Part of a small language model's weights.
Size: MLP 768 tanh GELU, vocabulary 1070, 6.1M parameters.
Architecture: biases, tied embeddings.
Training: a variant of Adam for these matrices, 426M tokens, 3249 steps.
Each number is 50 + 15 x the weight over its row's rms, rounded and kept within 0 to 99. Layers, rows and columns count from 0. The size before them is the row's rms in percent of the matrix's.

# k: layer 9 attention key, 192x192, rms 0.0563, rows 68-95, columns 64-127
# q: layer 9 attention query, 192x192, rms 0.0568, rows 69-95, columns 64-127
# v: layer 9 attention value, 192x192, rms 0.0644, rows 64-88, columns 64-127
# o: layer 9 attention output (transposed), 192x192, rms 0.0754, rows 64-88, columns 64-127
k68 104:55 61 53 55 37 41 55 45 37 47 49 50 69 32 38 39 54 66 20 57 38 57 72 71 77 45 56 26 20 45 68 28 43 29 27 48 53 35 20 33 47 29 45 80 77 51 39 46 70 50 61 56 22 68 35 72 56 56 20 44 47 33 37 52
q69 098:55 52 39 53 59 34 18 54 31 28 57 57 55 40 66 49 30 68 37 17 53 57 42 33 50 35 39 50 34 16 55 31 46 45 67 39 32 70 42 63 45 56 39 74 71 30 31 48 65 50 58 36 55 35 78 52 62 67 45 34 45 49 29 60
k69 098:49 49 44 50 31 51 46 86 42 57 60 58 52 31 85 52 39 41 61 21 76 38 52 77 12 55 60 68 70 29 52 40 00 46 67 71 37 66 70 39 45 66 64 47 69 58 28 43 51 34 60 36 53 48 59 36 62 54 40 44 56 67 28 74
q70 101:42 54 26 26 35 41 62 53 60 64 59 30 28 29 49 73 28 88 45 41 75 61 54 46 54 52 37 60 38 71 55 45 54 71 34 47 50 49 81 58 30 42 47 69 48 53 49 61 32 43 48 57 58 40 45 50 51 52 52 27 31 44 74 43
k70 103:52 51 24 38 93 47 36 68 60 51 64 35 38 44 42 49 35 70 36 62 70 51 47 56 80 47 47 73 47 39 56 47 99 70 48 64 50 39 40 54 43 41 77 80 39 46 48 50 32 34 56 48 52 64 50 53 50 59 64 36 34 46 50 60
q71 103:62 75 48 37 56 71 64 30 47 60 53 34 68 67 66 58 18 67 57 23 44 35 60 28 57 60 42 44 51 40 49 34 61 70 59 26 66 35 25 30 71 54 63 41 72 62 52 31 54 37 56 74 71 54 36 38 69 48 49 69 18 63 41 35
k71 112:45 58 60 44 05 58 54 28 55 63 35 51 56 66 58 58 37 50 56 34 39 67 51 45 48 52 54 49 57 57 53 42 00 42 52 30 47 34 49 46 66 58 71 49 66 69 46 35 64 27 54 48 44 61 32 47 58 45 56 57 25 48 59 31
q72 101:45 62 46 56 45 10 50 46 40 31 43 62 35 48 39 31 42 54 38 61 42 29 66 56 81 43 53 42 66 35 65 32 42 60 37 71 40 69 62 31 40 67 54 69 57 79 34 37 44 71 52 58 53 29 56 23 39 33 26 75 36 34 35 19
k72 100:63 58 46 37 32 24 50 91 54 65 43 67 20 40 39 44 30 55 42 66 51 06 63 42 57 64 42 38 57 52 65 41 44 55 45 77 45 77 50 62 38 44 41 36 73 60 41 38 50 48 47 51 47 27 42 39 39 42 33 43 45 26 56 26
q73 104:59 64 75 55 37 51 48 42 27 53 51 39 71 38 39 57 46 68 49 52 55 52 34 61 59 40 63 44 14 18 53 53 64 68 33 49 31 56 30 37 41 55 48 37 73 65 22 54 60 30 67 41 56 46 41 11 57 68 38 35 56 40 64 45
k73 102:52 70 77 71 66 64 71 55 37 55 26 57 51 14 55 54 31 50 47 43 65 52 56 75 50 50 63 59 38 22 42 50 40 61 21 59 39 53 26 33 48 41 55 58 70 55 30 71 46 42 42 49 62 51 52 38 69 59 47 36 41 38 37 48
q74 103:53 43 52 38 51 52 46 44 79 48 48 46 79 71 37 38 31 80 54 44 70 54 61 72 63 68 30 59 64 61 51 48 61 45 85 52 52 43 67 40 60 43 43 33 75 64 99 40 66 29 49 47 70 42 37 43 52 58 39 42 49 47 43 40
k74 102:41 64 52 57 90 26 38 36 59 60 38 53 74 46 34 27 41 60 46 49 56 64 63 83 65 55 32 66 79 37 51 60 91 43 76 57 66 39 51 30 62 44 29 36 63 63 83 74 59 32 53 46 42 55 34 52 65 34 08 38 69 69 36 49
q75 102:34 24 49 58 38 51 62 49 61 69 11 55 46 58 49 48 49 59 45 34 38 38 52 81 57 53 70 75 47 23 37 60 55 61 43 61 70 39 87 32 63 10 74 52 49 62 38 57 35 66 56 41 65 67 59 43 58 63 50 31 35 37 38 48
k75 101:33 27 32 64 89 64 67 29 54 54 23 64 39 64 35 28 57 55 42 29 35 52 62 51 62 70 51 36 58 03 55 57 99 58 45 45 47 35 61 51 59 05 78 53 69 39 56 39 52 67 54 49 57 45 57 61 61 71 63 28 34 35 59 26
q76 104:55 42 48 42 45 46 52 66 59 51 44 39 61 80 41 31 64 67 81 56 65 40 48 41 49 58 59 64 55 43 78 45 57 70 40 48 39 51 49 16 32 37 30 42 55 27 45 61 50 26 49 40 27 30 58 73 74 25 36 43 40 53 74 40
k76 100:61 42 50 36 45 49 57 77 53 53 32 36 49 49 53 50 64 44 42 53 71 31 48 54 58 25 34 73 68 60 76 42 00 61 52 56 54 41 46 16 46 31 40 63 53 59 55 60 48 23 49 68 53 55 51 29 63 36 33 67 43 65 55 31
q77 098:60 60 41 38 50 50 54 53 26 65 37 42 56 57 49 46 50 62 21 41 45 53 33 59 41 49 57 48 54 52 27 44 58 54 33 52 21 46 61 17 52 52 45 56 50 42 63 63 56 60 65 36 58 38 38 85 25 46 65 72 45 38 48 77
k77 099:43 45 46 55 93 50 41 31 44 75 57 39 42 41 78 35 28 61 33 49 45 52 42 36 42 28 49 41 42 37 36 40 99 71 34 47 24 41 34 12 29 31 57 69 49 64 53 50 48 61 70 41 45 40 25 46 63 47 58 61 62 58 52 58
q78 118:57 19 51 39 50 48 56 62 62 52 38 40 46 55 43 39 72 69 42 32 81 29 80 62 46 27 55 46 40 37 45 64 49 62 59 34 40 48 61 46 66 00 41 37 61 59 40 67 43 31 26 20 73 60 66 45 70 60 28 65 58 40 40 43
k78 120:48 27 57 50 99 43 47 47 47 45 55 66 48 73 33 35 57 69 42 60 64 27 65 41 56 52 63 31 51 19 67 45 99 48 55 63 28 46 36 59 58 12 35 18 52 38 48 55 51 47 51 25 55 56 65 50 58 45 46 69 47 33 55 40
q79 101:27 36 35 38 33 30 26 68 50 30 25 36 42 84 45 48 47 40 75 62 57 47 54 54 48 57 60 76 57 80 46 45 51 59 51 44 58 41 50 42 68 57 41 40 44 60 61 68 66 38 63 60 51 38 39 74 38 43 75 38 50 49 33 34
k79 103:28 50 36 29 61 26 22 41 70 45 59 21 58 70 55 64 54 42 33 53 44 53 47 52 69 45 55 87 55 61 52 43 78 49 53 26 36 62 50 32 50 68 36 34 41 47 64 59 51 44 58 80 44 58 56 69 57 38 70 39 60 53 40 43
q80 104:55 60 42 56 55 66 53 49 17 55 34 25 66 49 56 44 38 46 60 79 37 62 72 47 70 73 23 63 54 60 33 59 44 61 51 41 23 43 38 40 49 79 70 85 46 52 30 36 44 59 45 48 66 66 35 50 70 50 49 22 50 59 48 35
k80 102:52 68 62 44 43 61 27 64 32 45 24 41 47 49 65 50 33 48 20 86 20 39 44 54 58 72 51 62 56 84 41 63 00 60 64 42 61 44 41 14 73 39 73 98 57 37 27 59 43 44 50 54 50 34 40 57 68 52 38 48 43 54 33 30
q81 104:43 80 40 42 38 42 53 64 28 57 68 51 51 32 53 25 50 34 36 51 42 68 44 48 73 65 41 21 46 57 47 57 57 48 66 56 40 55 31 89 55 61 65 47 60 46 58 41 58 73 53 48 46 64 51 54 59 37 58 50 59 42 87 58
k81 104:46 66 38 70 36 34 41 47 44 54 68 58 57 29 49 47 46 52 25 69 35 61 50 42 95 64 39 58 39 68 52 63 88 25 37 63 54 62 45 79 48 30 75 44 43 54 46 47 38 65 43 43 45 47 33 27 60 17 64 27 67 46 45 54
q82 099:37 26 52 71 39 48 58 53 40 40 30 54 46 35 34 32 35 51 32 60 21 55 62 90 55 53 59 54 65 63 54 82 48 51 25 27 35 43 55 55 43 89 51 55 54 78 44 59 43 47 37 90 38 36 57 70 28 66 68 39 55 50 71 55
k82 098:37 56 52 55 04 73 55 53 48 65 39 46 33 18 45 34 39 84 45 46 56 54 50 73 37 37 35 55 69 44 53 59 00 45 34 40 67 52 57 64 44 48 66 32 39 49 56 68 43 32 37 89 33 66 37 68 44 62 68 44 76 53 50 59
q83 106:45 24 50 50 61 42 63 96 39 64 39 25 35 33 52 31 43 36 56 60 41 20 58 62 77 56 72 50 39 59 47 49 40 16 42 42 44 31 29 53 57 44 58 50 37 51 48 19 31 40 45 84 46 81 55 42 34 49 63 69 53 57 32 55
k83 107:40 35 48 58 00 33 71 55 61 53 42 32 20 68 51 24 46 34 65 65 66 57 49 57 56 59 36 36 41 72 35 37 00 41 34 39 37 49 81 63 40 14 46 58 51 57 55 49 40 72 38 52 34 88 54 53 57 52 56 61 49 73 69 54
q84 106:40 47 64 18 47 61 48 69 46 48 46 52 61 35 48 76 39 73 90 58 28 58 31 54 36 43 54 37 63 87 71 66 57 55 74 39 40 54 21 74 21 74 49 42 51 55 35 46 58 57 63 53 63 43 40 52 36 40 61 25 60 47 66 55
k84 105:61 31 41 51 52 42 24 43 48 53 47 55 71 11 45 64 35 58 66 52 52 47 63 70 52 38 47 66 52 83 44 53 68 42 71 47 63 48 32 80 24 40 49 33 18 48 49 23 57 55 68 36 42 43 30 73 47 58 71 19 50 33 48 56
q85 100:58 39 55 30 43 44 78 71 44 36 47 46 67 82 68 65 37 71 36 67 46 45 47 40 75 35 63 73 27 20 46 56 54 50 35 59 74 48 59 53 37 46 50 33 48 45 28 36 36 66 63 61 44 26 54 63 45 24 34 28 50 55 36 50
k85 099:48 34 62 47 58 46 82 68 40 44 42 57 56 81 62 63 40 55 49 60 80 65 60 09 67 52 41 53 47 52 44 45 79 64 30 45 64 70 58 31 43 39 37 29 60 54 42 45 44 70 44 69 34 52 22 77 85 40 34 40 25 39 25 67
q86 107:48 51 44 61 48 60 35 84 51 54 55 57 73 61 73 48 43 19 73 45 55 60 36 55 25 48 31 44 68 42 59 36 43 23 72 33 46 46 71 48 36 51 10 44 51 87 47 46 36 45 41 48 62 47 28 57 60 40 44 49 46 71 63 53
k86 108:68 39 57 60 22 57 23 99 59 47 35 71 53 54 39 26 56 31 52 43 50 57 65 34 51 41 50 55 61 47 42 22 19 25 65 50 55 47 55 20 37 45 20 32 49 78 60 75 56 29 42 34 55 21 39 70 62 63 63 44 51 34 65 59
q87 104:68 46 46 43 51 52 47 33 61 48 43 59 59 53 54 62 39 45 69 55 87 52 31 68 51 64 28 37 39 70 47 70 38 57 33 74 41 31 45 63 67 52 21 50 44 45 40 54 67 67 41 40 17 44 46 31 51 68 76 54 39 50 25 41
k87 102:55 59 64 51 16 61 56 60 68 59 41 57 60 36 57 55 48 52 40 54 84 36 33 65 50 51 38 51 52 69 39 61 13 74 16 57 56 39 35 53 55 19 29 49 59 60 54 36 65 41 66 35 46 50 46 39 45 60 63 48 58 71 31 32
q88 102:69 68 38 47 49 55 30 48 38 68 34 66 55 66 35 19 65 56 44 60 61 80 53 58 37 49 29 42 51 45 41 31 56 53 62 59 57 44 41 64 40 58 56 56 57 56 48 71 28 54 67 61 20 52 85 36 52 29 53 32 49 44 50 75
k88 100:69 56 51 65 00 53 49 57 40 56 41 57 55 50 52 37 59 43 49 58 57 62 44 69 66 52 39 70 56 60 37 53 31 55 80 45 47 61 62 34 60 62 53 61 56 83 69 41 34 27 72 61 41 28 49 29 58 40 45 49 27 44 52 44
q89 104:57 48 50 44 55 49 28 49 47 42 70 63 63 42 49 72 40 61 67 47 49 42 34 52 46 34 59 69 38 39 51 75 54 51 43 26 63 50 48 56 52 92 61 61 45 55 63 37 36 73 75 16 14 55 88 52 73 22 49 54 70 56 61 55
k89 101:47 50 89 51 46 92 75 54 68 26 72 76 67 35 56 58 41 36 69 45 55 37 35 40 55 43 35 53 54 51 61 51 22 55 63 27 51 34 52 39 50 50 39 55 37 86 56 43 58 57 66 48 56 50 74 64 56 35 49 64 29 62 69 49
q90 106:51 30 53 80 50 31 42 73 26 69 58 24 49 48 71 52 53 83 33 49 41 50 53 42 53 35 21 51 72 37 52 40 55 65 35 54 54 53 41 30 46 73 60 51 53 66 68 43 80 57 41 74 60 54 53 56 59 59 58 75 65 57 42 57
k90 101:29 17 43 74 70 52 37 62 47 62 62 33 55 49 54 40 46 46 60 52 47 61 72 45 35 20 53 51 63 58 48 39 65 45 37 30 34 47 47 53 65 81 59 32 54 61 34 36 67 64 25 42 31 47 57 42 54 44 55 69 36 32 41 52
q91 107:62 61 68 55 44 60 33 43 49 45 39 52 51 61 63 37 30 45 44 57 33 68 56 53 43 77 25 56 54 60 60 56 60 51 46 56 42 32 42 35 79 39 26 57 64 47 35 75 70 41 61 71 12 35 59 64 57 44 54 63 65 26 55 66
k91 108:40 39 45 63 90 45 41 45 38 33 29 39 52 46 42 41 47 54 38 73 46 61 40 82 54 54 39 52 43 54 36 46 99 46 59 46 50 63 58 35 68 54 42 64 47 58 31 52 45 44 41 49 27 36 70 38 60 50 42 46 61 32 27 63
q92 097:43 51 38 59 63 63 34 68 37 46 23 37 39 34 66 20 74 38 34 67 65 15 51 67 65 58 77 44 42 50 51 48 61 59 54 48 58 38 69 39 41 28 46 44 62 91 28 49 45 35 35 40 58 59 54 43 42 54 62 44 56 48 57 42
k92 096:35 59 58 56 33 47 46 60 41 31 51 49 39 57 43 36 80 35 28 46 73 38 36 43 58 78 71 29 71 30 62 59 26 52 63 33 53 44 72 58 54 15 36 52 63 75 21 47 58 44 39 67 49 80 40 37 44 35 48 43 53 52 73 42
q93 106:70 54 55 58 46 65 17 24 48 36 42 50 60 75 48 73 57 59 41 62 53 16 59 27 66 81 50 53 52 45 42 34 51 56 46 45 24 66 31 22 33 62 82 44 58 46 56 31 41 49 55 88 53 44 56 62 28 48 37 45 56 53 68 66
k93 103:65 48 41 65 43 48 12 41 56 41 63 53 57 61 48 55 60 40 51 69 56 25 35 63 66 73 60 68 51 35 28 60 64 50 55 40 30 58 22 19 33 47 67 45 50 36 43 55 25 69 14 55 44 34 42 72 40 54 47 43 36 42 45 60
q94 101:37 57 49 57 34 59 45 43 50 26 36 49 62 50 36 33 33 60 55 45 32 73 43 49 72 57 65 39 74 27 53 58 61 57 36 48 53 43 30 54 32 66 35 64 45 32 52 49 46 38 67 26 67 77 20 39 54 67 42 58 73 39 50 56
k94 098:44 43 38 71 39 43 37 53 48 31 36 58 79 37 55 37 62 75 37 44 04 43 36 68 62 46 66 74 37 33 38 55 57 69 25 32 57 16 37 58 33 52 48 41 57 44 56 42 55 31 49 64 71 61 52 56 44 46 41 53 52 46 41 52
q95 114:52 78 66 39 65 43 68 46 44 43 64 59 44 46 36 43 38 40 56 34 47 41 49 42 53 63 50 44 32 45 55 61 61 56 28 80 49 36 84 60 38 30 41 37 44 51 41 34 66 19 28 35 37 29 76 93 51 52 77 47 43 47 39 63
k95 114:48 46 44 55 99 42 57 65 53 59 59 52 52 51 47 41 25 26 54 47 58 44 47 35 50 45 32 57 43 32 58 48 99 31 16 47 71 43 63 73 68 66 63 41 47 48 57 22 38 16 34 15 36 54 45 58 53 55 61 47 68 54 39 64
v64 078:34 48 46 45 39 33 41 56 51 38 48 29 48 86 58 48 55 65 49 45 36 32 49 46 46 46 29 66 56 40 35 46 50 32 54 67 43 14 22 41 52 56 56 74 51 28 52 39 81 60 87 72 34 40 67 38 82 20 39 33 37 46 36 60
o64 071:57 42 50 53 52 62 66 48 55 51 56 64 52 35 49 49 31 40 44 56 54 52 38 53 81 46 55 64 48 53 48 67 61 51 41 53 57 90 55 56 40 85 59 34 42 69 42 40 16 21 46 46 60 67 41 43 29 79 44 65 71 97 67 44
v65 088:51 75 31 52 56 51 65 38 57 39 27 44 53 74 49 83 48 40 68 46 43 53 53 46 60 82 45 42 60 64 56 56 46 53 58 53 79 58 47 40 68 48 43 52 65 63 29 59 39 59 51 63 40 38 41 41 43 52 48 40 36 50 40 76
o65 079:50 30 59 49 53 47 41 68 41 56 63 52 58 45 34 19 41 48 37 54 76 46 56 46 23 29 58 70 24 49 42 52 51 36 46 36 09 65 53 54 41 61 47 39 53 44 68 51 62 52 49 41 72 60 47 33 66 40 72 65 59 64 69 23
v66 089:63 40 57 60 54 69 44 59 78 59 44 46 33 50 51 33 66 43 60 59 54 94 27 70 55 50 51 70 73 53 48 47 44 25 45 62 62 44 55 67 62 41 40 41 41 47 55 53 54 66 50 37 51 72 42 44 31 44 37 37 33 52 35 28
o66 080:39 56 55 37 47 52 46 37 41 42 62 65 45 51 58 39 43 50 53 62 38 33 84 42 55 50 47 18 53 35 29 37 43 67 65 38 25 57 49 41 32 69 65 49 58 59 35 34 46 28 39 61 54 36 53 51 65 57 58 69 53 99 48 56
v67 082:73 52 34 85 41 49 45 39 58 83 64 36 58 72 47 36 58 49 52 42 56 43 61 51 43 56 37 55 27 35 41 25 51 63 64 45 51 68 58 49 47 51 55 55 13 32 43 40 59 47 74 39 21 41 48 59 57 60 49 39 48 51 68 60
o67 073:33 60 65 35 48 35 48 56 42 38 39 73 56 18 50 48 51 69 45 50 41 65 48 67 66 13 59 43 69 53 63 76 57 45 36 49 62 24 39 77 45 64 40 50 67 65 45 49 49 52 42 60 67 68 45 25 41 49 44 56 59 27 50 34
v68 081:85 50 73 37 41 23 20 58 55 78 26 54 74 47 65 50 40 59 61 37 59 65 46 24 45 52 51 52 70 45 13 52 50 64 39 59 52 48 43 78 42 37 45 62 57 57 37 51 52 27 38 56 54 75 47 28 58 53 46 33 50 53 38 27
o68 075:35 40 34 50 59 72 68 34 39 30 59 55 27 48 52 64 44 38 41 86 30 24 55 63 65 65 50 58 49 57 78 34 48 41 64 31 65 54 50 29 51 69 57 39 34 47 53 67 51 75 37 63 42 39 59 67 56 42 64 62 56 92 63 86
v69 086:54 48 44 82 47 39 67 93 37 42 53 33 51 80 31 27 30 67 31 48 72 57 83 45 64 56 55 68 60 49 62 36 50 61 36 39 55 79 68 65 73 51 45 44 55 43 52 60 54 49 54 49 81 48 39 54 46 49 56 49 72 51 73 71
o69 076:43 54 42 34 74 67 37 23 56 54 53 75 38 13 63 81 69 24 53 47 35 40 19 52 27 44 61 23 37 41 52 62 53 53 54 47 43 17 42 44 35 50 57 59 52 65 51 44 45 65 46 53 29 44 75 42 51 56 44 59 39 43 49 44
v70 079:50 64 72 68 50 42 84 38 50 54 65 53 48 53 69 43 61 56 41 75 37 59 41 46 55 66 55 34 73 59 43 48 39 52 69 57 36 17 42 54 42 40 51 41 48 55 35 48 26 72 48 33 79 71 46 55 48 22 42 59 42 45 54 36
o70 072:47 52 44 38 77 77 34 53 56 45 46 66 61 54 21 45 36 43 66 09 68 63 65 58 63 50 36 56 41 37 55 52 55 62 49 47 52 77 53 42 67 46 51 62 59 49 57 60 77 34 54 46 51 46 65 34 52 81 72 58 43 95 27 41
v71 084:64 53 60 56 45 38 66 67 41 35 61 42 74 54 79 67 30 52 64 43 31 16 53 30 61 60 53 31 58 42 23 66 53 42 46 52 19 63 27 57 45 51 33 52 41 51 48 55 60 43 67 49 00 67 39 57 60 54 52 55 67 45 65 57
o71 073:49 59 52 57 52 70 21 30 57 75 68 58 43 32 34 27 62 51 44 55 60 61 63 65 48 30 49 63 34 61 66 30 42 31 48 50 74 46 50 63 40 44 78 31 62 56 54 44 54 65 45 44 86 45 54 45 50 46 37 49 50 36 42 37
v72 086:50 33 47 37 50 55 64 36 47 38 48 45 61 55 39 18 66 54 38 51 62 39 22 57 52 47 63 37 65 46 54 37 44 54 47 63 34 40 42 42 48 45 39 44 53 33 48 43 34 33 26 72 73 71 52 53 60 41 50 65 59 48 35 41
o72 081:51 63 46 66 61 49 56 56 48 51 46 59 48 42 67 83 62 45 54 49 38 59 70 49 38 57 33 44 42 43 43 58 49 57 59 42 60 61 52 51 58 37 46 47 52 61 51 51 70 69 51 44 32 13 36 56 34 58 67 36 48 67 51 49
v73 079:28 41 70 50 51 35 67 30 45 77 60 42 55 41 34 54 82 61 22 31 29 43 25 60 28 72 59 71 38 65 46 67 48 72 63 44 56 67 60 73 35 46 64 41 36 46 27 57 77 46 31 52 39 43 64 53 31 48 38 49 55 52 41 22
o73 073:58 65 45 55 66 53 41 52 59 31 30 75 46 40 68 56 35 29 61 27 73 54 75 21 89 40 42 43 50 42 42 42 47 53 32 46 47 29 45 48 85 51 26 63 58 55 78 31 23 62 46 47 74 51 45 62 55 44 45 46 57 27 50 77
v74 082:47 48 39 54 51 29 61 63 61 22 61 54 62 56 45 90 50 72 29 45 33 82 60 50 37 48 57 73 48 44 47 24 48 58 47 36 91 47 64 60 35 36 61 43 48 33 42 40 22 57 54 56 74 50 59 61 61 58 35 31 50 47 33 57
o74 073:66 61 59 48 57 66 16 44 48 94 44 53 45 34 45 12 47 22 54 60 62 13 51 55 74 61 37 27 39 56 55 82 43 48 66 58 31 55 51 39 70 53 37 43 68 57 53 56 66 48 38 58 14 43 61 40 48 47 47 70 64 41 51 46
v75 084:47 53 44 56 50 87 48 57 32 49 52 68 74 57 47 53 41 41 51 54 55 09 11 88 46 53 53 75 73 30 48 66 54 21 35 59 41 47 65 70 28 55 35 49 52 40 49 51 38 46 60 42 61 62 58 55 46 48 37 07 38 50 62 62
o75 078:57 53 38 31 40 07 54 47 59 55 53 21 55 51 46 62 60 40 46 58 62 78 99 22 77 38 56 51 49 66 52 27 42 54 64 61 52 59 53 44 73 60 77 49 54 52 59 44 61 48 35 52 35 28 48 23 64 51 41 81 70 55 43 35
v76 082:44 38 26 30 48 71 43 37 77 67 49 39 41 61 63 41 63 56 53 32 66 61 58 62 45 21 62 61 48 52 71 53 51 50 43 49 69 43 25 86 74 59 37 22 44 43 39 38 84 50 62 49 57 38 27 38 33 61 48 41 36 51 30 30
o76 074:50 63 75 74 41 40 33 61 27 39 61 62 38 42 48 58 37 40 46 51 26 39 30 47 51 73 53 40 63 34 31 46 52 68 55 59 01 48 63 31 42 51 74 62 52 78 62 42 00 44 43 51 55 68 63 50 55 40 43 41 71 53 70 61
v77 080:34 50 43 64 46 50 37 37 52 67 41 38 52 58 51 92 39 42 61 52 58 56 29 64 39 14 63 65 52 43 64 75 49 43 44 38 33 26 47 66 25 51 73 55 69 75 38 25 60 39 40 54 34 47 44 57 45 51 43 23 43 53 36 18
o77 078:86 61 49 27 48 54 53 62 47 35 69 64 30 48 45 06 49 46 45 32 50 37 44 52 64 68 35 45 60 75 40 16 45 32 79 64 61 56 60 49 80 63 28 44 34 25 65 64 30 50 48 55 70 38 55 13 30 61 43 65 58 62 62 59
v78 083:26 37 59 36 52 59 40 74 51 73 52 48 67 44 53 81 61 34 34 34 71 49 14 25 48 58 23 65 59 69 56 33 52 48 56 43 91 76 56 70 46 45 48 34 42 32 48 63 54 63 52 63 48 21 32 34 25 40 52 58 57 54 63 37
o78 076:68 44 34 65 44 47 48 22 48 18 43 54 42 58 54 41 46 42 52 62 18 36 83 43 69 52 67 50 48 35 46 78 52 52 38 44 40 13 52 49 79 53 55 77 55 81 82 40 39 43 52 38 43 73 75 49 84 59 48 47 41 34 39 54
v79 076:12 65 08 66 58 57 36 24 40 45 51 43 47 69 60 61 57 45 38 45 57 56 45 28 54 52 61 49 23 50 54 48 45 40 58 52 51 47 51 16 55 69 37 39 19 57 31 23 30 53 54 34 19 57 32 49 35 34 36 31 78 49 53 57
o79 069:99 46 87 31 54 26 52 73 57 45 42 59 58 38 65 38 30 50 50 40 63 58 50 50 25 39 43 45 71 63 43 53 40 39 52 45 55 76 47 84 59 41 40 53 70 63 58 56 46 50 52 37 73 50 58 43 74 58 54 53 47 24 36 47
v80 077:32 75 38 16 44 49 63 68 39 50 58 62 51 31 35 43 33 28 38 50 23 35 65 26 56 33 59 55 22 50 68 86 51 75 61 50 52 61 33 49 35 58 52 79 35 75 59 45 31 25 68 65 59 58 80 65 31 55 42 70 24 51 50 67
o80 071:62 27 63 96 62 34 42 20 63 65 57 34 57 69 45 38 45 76 38 66 61 66 38 73 44 67 44 54 63 43 47 37 72 40 39 51 31 50 46 33 69 55 38 32 77 17 57 39 65 43 51 45 57 29 39 33 67 74 32 46 75 52 42 57
v81 081:54 49 75 38 42 34 63 67 47 28 46 56 42 46 74 36 43 53 49 30 46 32 35 56 46 62 71 41 46 30 41 37 47 47 29 28 31 42 52 84 30 43 36 51 63 22 36 47 56 53 59 40 79 38 54 94 52 42 44 35 58 46 70 49
o81 073:57 62 39 53 75 53 37 30 56 76 43 38 55 38 54 63 73 63 44 52 48 52 55 45 38 53 43 50 42 51 40 41 60 61 68 56 66 54 38 24 94 37 47 48 51 92 64 54 55 46 27 63 31 61 59 27 51 36 54 71 26 38 42 58
v82 081:53 54 37 43 54 53 67 51 58 32 46 55 46 24 53 38 32 59 77 37 60 64 32 55 51 62 81 55 41 68 35 97 52 23 39 55 60 53 56 57 59 54 48 40 61 53 65 72 57 78 46 42 57 36 51 44 22 40 49 52 99 47 56 63
o82 074:50 65 59 44 55 42 53 57 43 65 52 31 48 67 47 64 72 42 38 66 54 28 70 33 50 49 46 52 41 28 61 08 51 56 49 59 39 46 48 45 22 32 64 60 24 49 32 43 59 44 31 56 51 62 50 62 90 48 30 54 09 33 38 38
v83 086:52 73 42 35 48 43 33 57 40 32 33 50 43 12 52 50 49 73 67 38 47 57 26 48 46 52 40 53 34 70 59 25 47 54 46 42 35 71 65 72 17 39 67 45 75 55 52 47 59 72 64 40 55 60 65 54 65 21 52 61 48 51 60 52
o83 075:56 37 31 64 45 80 64 53 54 67 45 38 64 89 45 42 43 32 39 38 55 33 80 52 52 66 65 43 54 48 45 57 57 43 56 23 69 33 39 29 70 49 42 44 29 41 36 66 50 36 44 73 34 54 43 52 37 56 38 33 60 31 60 46
v84 086:29 48 23 56 50 60 41 61 64 42 33 39 56 70 36 66 26 63 51 34 36 49 58 29 51 33 46 64 40 49 29 64 52 60 04 65 63 42 53 48 36 50 31 53 60 80 14 38 45 44 40 53 81 63 51 36 55 75 50 42 60 48 53 34
o84 077:74 38 68 36 55 37 62 38 60 65 64 72 51 16 51 46 73 42 43 58 63 56 47 58 23 74 64 31 59 53 58 30 50 46 89 45 20 50 50 54 61 54 59 49 41 19 83 65 53 45 49 61 32 44 42 83 44 25 48 56 54 57 55 70
v85 083:34 37 17 51 52 63 49 51 25 45 56 50 49 47 56 74 65 36 50 46 74 68 18 53 55 61 22 66 57 58 57 30 51 34 71 50 51 32 31 61 68 58 51 64 43 50 63 41 66 45 50 36 18 49 63 33 55 53 53 22 58 55 72 45
o85 075:62 52 57 34 41 28 45 44 59 58 45 58 43 65 40 19 43 59 62 71 33 43 85 46 60 36 84 39 62 47 53 78 49 67 36 50 51 60 59 48 24 53 33 35 40 58 22 69 30 44 52 67 90 46 48 54 37 51 36 62 62 38 48 34
v86 079:96 36 29 50 42 41 49 56 44 30 44 63 74 22 42 49 35 20 47 48 46 43 33 43 57 75 71 19 52 51 56 63 50 51 56 37 37 40 59 17 43 38 57 50 45 18 47 70 44 63 69 38 29 48 51 68 69 59 63 67 44 47 43 50
o86 072:16 57 73 52 77 22 42 46 55 56 61 37 40 70 41 50 62 80 63 39 49 50 66 72 39 52 38 79 28 39 56 55 44 71 48 65 70 64 38 62 48 39 54 53 73 79 74 39 75 42 33 68 69 69 39 46 33 52 50 45 55 20 69 57
v87 079:34 56 73 59 52 59 42 46 35 67 46 44 85 79 50 36 51 58 39 63 38 35 22 48 62 28 41 43 30 37 66 89 55 73 47 72 24 37 56 66 33 61 53 61 25 63 50 45 25 31 46 38 53 38 51 27 25 48 54 21 54 50 42 68
o87 075:54 53 35 40 41 39 49 53 65 36 56 70 40 50 48 71 48 41 53 42 48 70 71 54 45 61 74 58 50 69 63 18 43 38 65 52 47 64 51 39 67 42 54 55 69 11 50 37 68 60 52 65 38 59 63 45 63 66 33 74 44 19 49 53
v88 083:47 43 31 58 49 53 49 72 51 56 47 42 59 80 46 63 47 41 43 81 22 57 85 48 57 65 43 81 60 54 61 69 58 60 21 64 84 54 56 27 31 57 57 40 39 43 56 45 60 31 60 86 42 46 27 41 33 53 48 52 53 47 65 47
o88 075:52 50 75 55 39 46 42 29 46 39 66 67 55 33 46 49 39 43 46 26 46 29 34 68 60 26 59 46 47 49 44 48 40 55 60 57 28 45 43 50 44 58 55 75 36 47 74 47 46 51 67 31 44 62 99 40 66 69 51 47 64 62 22 46